Weights of a small GPT-style language model, trained from scratch on English Wikipedia: vocabulary 4096, rotary positions.
Each number is 128 + 32 x the weight over the matrix's rms, rounded and kept within 0 to 255. Layers, rows and columns count from 0. Numbers have three digits each.

# layer 6 MLP gate, 128x64, rms 0.0751, rows 0-127, columns 0-63
076123159107144172105167122055180144040111137152127119125139151115157118158127124142142111119171117133098163155147102131119061102066166115146117192106125095116161107171114146066083119132091132
104121153117088128076160100114114113114143146006079143097142169121113080175177174098124075103188136159134114140068133180129122088151151090106106123209082126127137080162136137118073093150178086
102012086125104147122112119117104115174138094101125072076125124171114177128148112156127163135124111128138143128154104104148088126098136204091111136110071139163085103183106107059142068111154085
149134124179136109071134111102119069074121115134133119120120123122105114125082159120201132117125136139144144131175087114160119119124131119127133099153138134141143193151150153135137118134161145
134088102145166199116107156084154134207141089138105123090149089098096117142141127090126094110129117128156023143088184160127112100161114109138102139073119092154178122163176136127163086144198197
111183179109091156106124043162158076089101185133091110178138108104156130141138101141096146129148140169071146111150126125111103165116128140137105138191150112083136126134122160103093111117114090
102120127176129134177164098121122183172104152117074092074112164147169146163154149101109126174135125092132107140108017101188105110093146113096108149132100111142155101160192049104173066125122115
113104147132106106150147094179133134163087097070138184143089175160149157115144133091123124114152106161115175124137124083108063091153150128095088134126124095139105123129112107131131124164124169
130151139085101128123145079144151109178141157169140135115137172131158121122119193104083142133132136109094160102169111099121076128178145095103140122125115092088050127123115115110117189134069051
170093159138197122154126109115166131196087128105142139172175139167121059143114167182142112126091161152107159108107150153097096147148153161136127134131128100094127156110102128053121116125099190
140131150080084128107112125125140087119136172126174167135116159137088187103193138123089082111160112117148192059170104113133077083078147122096117099152046141222086115114142140116106137185129153
147131147132128140096065098140101108118145156116159148163161178136104049144129187110113091110157135109162188140119089099084116149219141174155145143156122126137107145155137081101145169181147161
142089087101090114144103119134116108168116160105111140087117157112159125089190154115064139110152133132176137161198137102153109142126099156106152138140153149114073078164160093112172123069114125
090035170084158132168091113093187055134137104083169139128094111099179143149205131183158085152115127134107135069187089154149107152092194129060093160241102190231078099140158191183145079193179129
120118176089152196149076130152103128119104147089141151097194154158134179142150189110070140137174119133186156100058142102106093127132176176089126080090095124150076088182126157130136072178168138
138126150138186187120108115103174157069174142097112101107132111129152096173109106140177142161119059127151140168162116125085130101143152148201126178194069123116120118145151119122103110121148164
213158138074127152122138106140169118132120144151143175169125121116131147090162182087093156156160152167076161115059211120131123066131157092084126079144095144153079131147194163113122106135086123
113113118108097182140113104078170070143107150132089108136083139147130112124167125144057184131151196043123092120154099168098150158095083148148099132129095107106179138144177136069169143103171156
155144145142130179144143137085140091070107108121113114134161091128159161120125089074117076091149159117147120148192087145117095101084172178101090112101153141111106103133157183112159092116142102
241094146109134113091084052137120161171096153112118174084171099152097157069124185122118105142157082145138158107136087100079113160133111076116093182163117132144091157165130115101124157111110060
160181146110181145088164117099128137150126060170182174132102138097148148101175134149155148131169122179137139131149084127149102066168137169191084148144089118135164068096150134169166122136128204
085183179111126140137100126133132132078149157107161063148152096113175150133158086142144115147129164150147063127113125135163172154133127170105104114124088130094124057132184101154127138169120124
111162078086096113098125095110129060120108078133095114184106128116119085132150049077077123158089153154130172113168082121157081049157116161093137111095135130149137106122194131150113157095172188
093124187115128194175160085134093144107125111084066120164168110060107121154205102146109161142110118141155095145086129134139099136150079119128189113170113153101073143128109075149126128131107106
179103118123107140162123121129222069078129135147136136108143125164159118179109142151134121140135135142108188133157143082086079111151090159145121099134136112120155127141101124105106107129105138
099120057153090124079045123093115065149103117072137135125118124152122078143183135104046126083074065146081150070124089134089084080135111201154044129148123133152141092156175092166140135095127127
131169147107140131135122096055081150052081218183186149089154098168117098138134166119118138123166148122143112079070091125110160139174116128142131142114102120136121119173149100147082094161170107
130109098140116176124180144136107185142109107161148133113123184134122135186132097119112100164085153134121076155108169102108094110156114163116115142105169138111095040147108146096179111178090100
137133189172173156114100110024194104081145130104110134125053136105135108207088156104081095161135111180156128136136115136116091162162102085156100131114133120156149144120115100147175077137130097
126066134114097149070122123094171053167136081147083101138121172118192114120143182162099114071086131138111120114138115066131113076074157191123094108120089151127154102140186119101098121116151103
065135186119156129159091133131119152092111169083179075177213107139126190102158144192149091148121095149205158126085162089094122173148132145082156154143099111129080114146112187118099148149200144
144119155133128126082121092107072110103095142107169134126125098167146099132172165126122156147151130169131126108114161117077098139136113088143103170195088145106153069180190099134152088132127163
114090143122148105104060101108120111097098050175183149151167116183148134080163123121102175148135203124141123144092128115145113119171102126102156128106176163131116070186103100144075130048100090
128122203102140107107109132186148109126118105121102173118049152076117089104130123054087112170132185170156133102160102097143114135121105100088069152127086143122161113181112112100140084108086121
156113142102113140127135123132132081150156137046139078155159104150145149153123158123148168130121139155106130160087129096076102141173137122089133080164103181133086099122108153166114111186129109
125102137174204099063093153022103088119128127153111129104109089156200167151161182131088113057102108145056089076140134170089167095104107085114085109108116136208131091173143146126148122165171201
090165113185139139150129139108101111067162094139196141163152137143112154085140152122141114125165095181135143101103099092064100162166071113140104126155091116153078095133090066129080130153182164
157172160117097146117137078177179111127147146140123099104129172122123193192109109102115112094136114146112117140105169102140108119111122125120117105099068107102187152170156081127162104153126165
113095151110159166158099130108153127139116123094100156107102124136072099168148144120100103069112094177112129059129107094145120111087147090166063142112114103092114104152125204104143140135164117
110138193168169131145111117154108136066111186144110102161158121187106117113108191140130149123162144125181137113154126122130129101165104038116111074167115110066119093148157101141124092160133101
127107101118111113103148163110125104124119133121073151108154226149150171108183160121111089126112040157226149178129077122082101192149129189113109138132090081134098105150153114133126144086155165
112182161109115115139078057154148098125097167125153093109190140107125150122153137146157109149089072137117143090139141085112110130159135135142157174151104162112116097135160119131136150208149168
139062039127103134151155149099118102140130146179137046156129086159144144154113094150111066196126104112164109115125096153173088124112127161092116112132127152170124075129173127119133121167174182
111133120144127095102074161152167129090146133129144127109168160190151158116116132115152135136137145175108177144081117126123134195098104154135081167166120145086109112140153090144114057119140163
086122128137134070137117099079086095130130180090077125130131129214148149091184140142097174091144114159104083121117105144088122098078070125101112115129069100173141127213133177114086093056100063
089087118167189181135121101114188122137128071125100109119052115136157149108165156143149090106173153156123125119140112127108136132104145157081151177131128125085128043129178133184131090131158147
089117180094133126136157088137139109082120107116146111135072082128177167148169085162157134133120109172136111146122109104141060163144081115149145094114087156077122103177121150126134148109111165
133050054118099146119131126073174063122173166057063090091137189151214065129223142053146175128127145148131094130133133156176149096141143154085184153120142090141139116195165156121169194112115127
107069150141142182119128177113117167128138096149152140110157107096141132134113157083064087112114134157131043125108172128144166141146116133089102105095129170186103082083127155190156185163129111
102066114130120133148137173125098139157128098100137150093112156169118139087136147120103109146170072076176101112123162095153134132108082123069100108148112143179118085076149128177149126120080089
141142114074206177100075091129205095115138141181128089104142085163102083187163133142104155149103189149113109131129151123100155116145089153161107114110100167131129076198151145096128098087144156
112138127098113174124155115092163162084115140086155142111152109132128119067150159156140151133139115134144154136129158136098077108142154163135130180124154088132098075117057131077138114154124163
087113105089188139161133180155147104093168106151109124129198135135125138101176160122119108183169174201136141127103122147101073160139114072110188151172055144151147069189154118132114139119158105
113132106124149166133173130107122123121114113139179116158132145114075071111126114078106052109085122191119086213107134149101157104169123104135112141104113142144156111134151150119159133178124131
132130200099131138116078090158076149111058092171148167047173197195121112139129201135107122175150181182143115174083108187105046133227059063130119160228109131101156102157099132134107198115142126
169126163093107119119101124098114120104170179144121137070171133098137119082075160093138118156156144132075100117151076095164103099131122166133112142150118138147107073168121124167139126109115052
111011133143137126073160117040130109146121129122055092159081103116144109172198108101060124193161124130113101079165076126128141153070105110089110130133118105105199101169235163061181123071136112
082097175121120107132196146144146141173094093119173144122137168154164114187136136153098123103130132201070117122123117169146119101148150121128110156076114164090153130168100115131093110140142201
085131116148079112093113131145131120203151098120150093153156150136162070117131141147107106127136178127100167112135094105135105101187144109133136135155090145135133115160059121156148092106130177
187097126159143116105099112157053099104114146150141155155170075111079083152172150121128108121098205189160158089038151132086091092152095093134164150151142162119106083122144130098144114067100133
143139173159182134122140103103167116155096093149141148130108158141110138131100138071056092118117126096060167097166106154099176143083101048115137118115123131126148112168128106141144100143108112
141105202117204112145095175099119122136142110084108084140173121160129135182136153110149127123133073167140183079123095084108156117057161103095083115138148117160098126138095179166121090146187192
194121170120098157109133143190099083148144155098126170114172120090118119088144147076146122123144159170122101116133116124113118150135094172086105088145083167090116157138163132128068148093114167
135080099110143110113122058033146106104146109015069069145140133187210106172157062144031087076118058135121126142124146146119168098155162187068154103149121142161098105156171104107082106116167147
132097127123130164157098091120110099095131156160109112107118103126154150192145146110125118170140137130115085136150174136137164174055075139094134117078152104109131111154164109130151156138103097
133035072116112143084126123117144133135081081120071130118095168102122051149129146165106139109149136111154104105150057127126116139147130104106077115118140126165202065121170138133147110095164060
106149103134157135087119084138120102083148120093105128042115172143129177103162155066099124099096150146115095126123132184170145154152129112122128155191104077070136047093199093076119090089171082
124056149110162112142134145124139066136134137090096100137101109088166103133142160123148086128053100140146117098139161123117090152153162069132146099195100122127092099126133131134120176142181098
140093139085133157142070150048174026161118106158151153149126198123134092086170114099107086120083138126079218071106122123106111098147181144052115123076138113140140113130162169125084117164108144
136101131092104168121109102114105127110112158092137148115152128149154136173204144100131125115148101160185185139117138156149130165185130133117123191138089093154099049159133097156144153142125127
092131131168130121061153061134163114160116109129076102146068174101154141145188135117063130158132136165163125115150093041133149074085120147069123137079141134134171073160163132174105123120157151
176082108164159127144081096148126135139110148099143119106161132175136122097171133129138174155124105090123155101141085174092106089142155148142086153133103170136064141108151109116116114105140152
078116115083206119107142101080100158140089148106097100191180138155110149141153090181117134111124108119147200055163092068098135144117144168091146105138140084136103188148096162111090151099154143
084100152133126161127132173107162074107153164108072120107118037174214064169137156175140156158135148119154137103117139133123056052110123112114091146141106123078138087162111094119208105131112097
102108032138098127131122086113113082155092115108086126095118131147151157066186098178100120067152087173180121092147185109086088117129104091111128144134125084157112075092157138155122144127147150
095144127082114200147064155130190125108204148112127106118147085176111138089141146136069147177168136168128126133138155129125166144146119108082120159115066120142130146178204111087198147152171151
121090100137108146107091134111139075071099177174178107132179129135178116176159120177127124126090173159143193115081104152151076122158149109130119122153168112181105109137115099137134064162210176
074102175163145117109116107157109140096102129103121097136140158118153186183081167127127125102114067104151150122133184117073196144173134115096106148121149122163082178058108158126161157190138102
151090069105145171125121198066109177070134163099120156190180146089148162148120122105157108138172116143071108181163160150181115103121125181129126129125092109112061121106093141101111115156110096
114095071087120173118089133075216040138104147103056086070098161164165105174139098088116099150130119121099089102153126111108106141095091176102078188121112136149126072181168155196131166117172127
071136112106094086142146106111123101147093089106149147117150174151168093137187206147072145157126085137156152071164127125136094131036094092149114172197079108091116093141168107119092099167177189
096076081192126135027079111073181104059080086120121139192174124140169046160196177174130118130097175115152065078149121178161125118072095131105100141118112134122152098165159095103134123098211085
152135125137087130102115148109087116117130188105118096093177115150097144132117142099174135085163104142148129131164107120107136121151114119112121130147151170149092072095156082146161164162179157
185165178158178116101102085181160106122077182184110143129126138142112101140125132082181101122125144145128136075114110133103132111125060138104090162130106092063177139167179112127118156132071158
131122120106161115131112136071171150091140105157158174189157162126147152121159100108085161164154131129116118139081163106137111086124092178122149146145132136136062095113074121085139120131105145
118154173106166141097122131100161149125109138149121200125114145076082109153134124099103099180160172162109134128092120079167063066076087082132133140161099098101153101187122140124153092158159095
111129138148071114131092130097120133160138162090101140080110108137120119069136162120149160110139143170100174183121126147168132096128161085105103144190104151165096127127114107109131116073168153
075083084065121106179086107064146081162145148104137073206176086100177127139163097147112179135140184098103056095146100175096142194086176184082073137114153143114150139174152164113104113143183147
097134189085148133106131097097150098088138151107151202161165147137100179138178138136120138124130155129106185133142141153064077162175143071196142142172099096101095096153160126119149089132148138
141086093128151115169190109162122140167107192124131052134103123138175140148107082118110090123099073125134114091115114142121165124055135122104037095129071137138155104162151114107114069202138106
167065098119125113116108116123151105166140150121120187060179086121176144106157105122143087154091143159077127136132130161062068161093141053094074080116119116122154114170069041114129134102135104
173096125130190122096177120102122184108141147139130142127132138129111101167112106112131145143118133142131087123091195181151131139148127113167094124148099172133207142119109104132179085130165146
123117138126104136130141126115120131057158184204128164071153126106141134153102151132074085141108113117089172096115166075148126111162088127074135123111117143110091120174125107145184173151155087
146138145156162147136136159159127125091152106153191131149185123104123153091096204094124114217175161156145096158112156147106161112155153108123146138143133117127094154161114119109139128090097142
150161131109135135070114109112100100114073139120165148115183139092093123101126159151122149062188105161163158142159176121127114129160106106165120094139090156103144148109159143103088093126142154
109120135217112153151100139106131092121085126093178130130125143081204097153184160159137126151197139199110127103156134149152149063062078121099151147143098152178110093181169126054063155120142100
184072108164179170127121126096151158133135094180120124146090123173104159129089103105146066123117155153079069077185059149112057111119104105113110149154112166153122135168119106090152098173126120
108181132124167123158134202168053160130138117143122138103179172125102101150145183127161093092134122181173110100142129176125135196133126059089144169179121107145161123180118177115125188115123116
163137110083131118103099125193161149107133133136112167123145086103114107154146134107089117155118094130089104163104150169058142125150147091151145110142135109119120137135134077122149142157135092
168089129081137139169154133112178122068124107131149142141219103120142135124138110091156119105129172127156096139074156140165117144136100108073117125152145095211108128118149135172157159143046125
136114130138048159099155113083160100084100116119151085160091169110138070112132160136085105136124105167124124098123117148097154065166176110124132160096147110120097070097109151129089073196112184
147094098096129144107130138070132096157143110100142171154164101083134130120223120103145155153135156092094098104186157126102118173093181105095115136148124093134168085119158124104107126123158103
136135100095163165152099157121155137102115104165110160071145132152132176128093096133169090232138193090103120179116150140207133120107097122121152109130134122130121091129109137090139085124130141
119094158140099114103118132100124136159138079114152117113159108105166125097168116046095162163148214140091134107084126106095134075076126106086126113102140122128160094166172164080070075150133094
094165120109132155123112149097165169054167138168168170144121147089144118143127121065082116140182149148127124124074131138086166112124076115113092120122129167139106088154148131184184109153143099
059122098113125115147103089154119157145162126087172082131123130132179123117109105130137176202116102110150150115148144092162183201137164180094133138117139133164136104165123159164153102156123145
115129141149124134166141077110167106175055094131108157096172154222102134110140194113085118096192140157167104125153110140109092085175137077129081130155101054088147151140140099115091108072160123
134103117110128126122150133085160065074197114048149121135157141104135168148172124108122121152205101133179123144193092096128157099163201150155166177172132086181110144152097130133142116116191138
152091037080147153098146117110160085081126124063104196182149121211123126133134159142134128084070149118112171155108156127109131113146088100116129136161147089148110154145102156065111096104146114
127135140116168119113100123069122094104088169122120166176145110118145156121136069142117120178117153075097103165124119195164131101097122168118118153124083145147143171077150178061172148087166156
143095090122106106137114137119087129123125186172184075145128092118121098168217157115143118081133124186122087146088128154137078170135138152129155171107111129091052124175110126109127133089127104
194126118097155192097107154134148119163106078145116186106116175094118080110182152134068065121130199116189152132067118106091089088179140124155111096113107125163095122164178119147148169132149171
049148173109141154136130096105211074116132129105166119109145143108155133109153177074170125149117107128145151132139105122178093092186116081101153159147123159128160101183119119124159112146115139
119139111122143161086132142159151118115090101134147161060102168157111145122144116070153078138146165137105104170096209129146071082130115145137139133084084057100120115136111103113097158130101112
091175085133131141110096088089134120136150141126100166133115165186090188178164094144149151143116060131135124163127083147137078155142145159093087143134114098140112103176170080151108155101162115
174097098108145139103107127119121159080139101121123119142104092145134116193111158085117163085164119166145097075201165095084095093165110087127090164154098140142110093091149077100151157174140052
135166113098129124046150160126116175125098177148103154103159145151123139131150237114151128103160191170158124119088183158099086128172082086143145116145092134107144097164172122129111181119140130
106161158130186140140092122145128120117120094138116133193079105083136108133156171161124134135194163187130141043177105169124119135144186142100094111164146110154150140148159113114171136081132144
115101145159130141118122121132150169103154172160130099142118065102104155171074125103136132183147095118123108097137112156099173141100141126150090098141103129124100106095148156116125140153129079
164139152114090154073123139123150111119122118155088141140126120120133100124152088114105104105114142102088114125117150181108145133147150053163162149132122140124060098139122138142166151165115116
092085136038138065096077118111120051070122121098115139167107132189135127163198158189133094132126102156156173063176108082084063115140136143159072157132054155137096062198168081125118085122172088
137086090125181075168116126109178163219100120093102141109149153096122120153146152155138111067120145148125140089132180173133119100178141147130157114175091184109133111122109134186113138106102074
145106149151103059148107173159145133107126113157169087141151144167072160164129110118110108092136114063121135113152130131148125146118142128155116132112151116113127096168111105161112125153090109
126117125095156093101112139114096093109085108063135126175136131185150119121141146127074073145111157149096135062141070123125089176072102142092111114083136194174174104110158150139181145115134110
164114143096146092111114167141098119121171168147142154127152124141133133071168107109076150111183182117166129129135164127091110116124163122131095189079147135196130113136135139097135106094145141
089178141057150169156139114168110070092139156183124139113135139120110144109112114118100082192140160098093092117129085139112108125138151140139112146157118172052158070154122152100132132134128126
195145134117164125107154215077134144111085124123136097157083096129093140098148178063151088040121159133126134140095190149113127124113116122094129128157122118124151089096143158180162137127125100
142089064119108138101090143108119118133082206148151114112210088140109103162172149157141165093073155111129062122089131174168096103091127151121119110135135107130097086162151145092104092063178090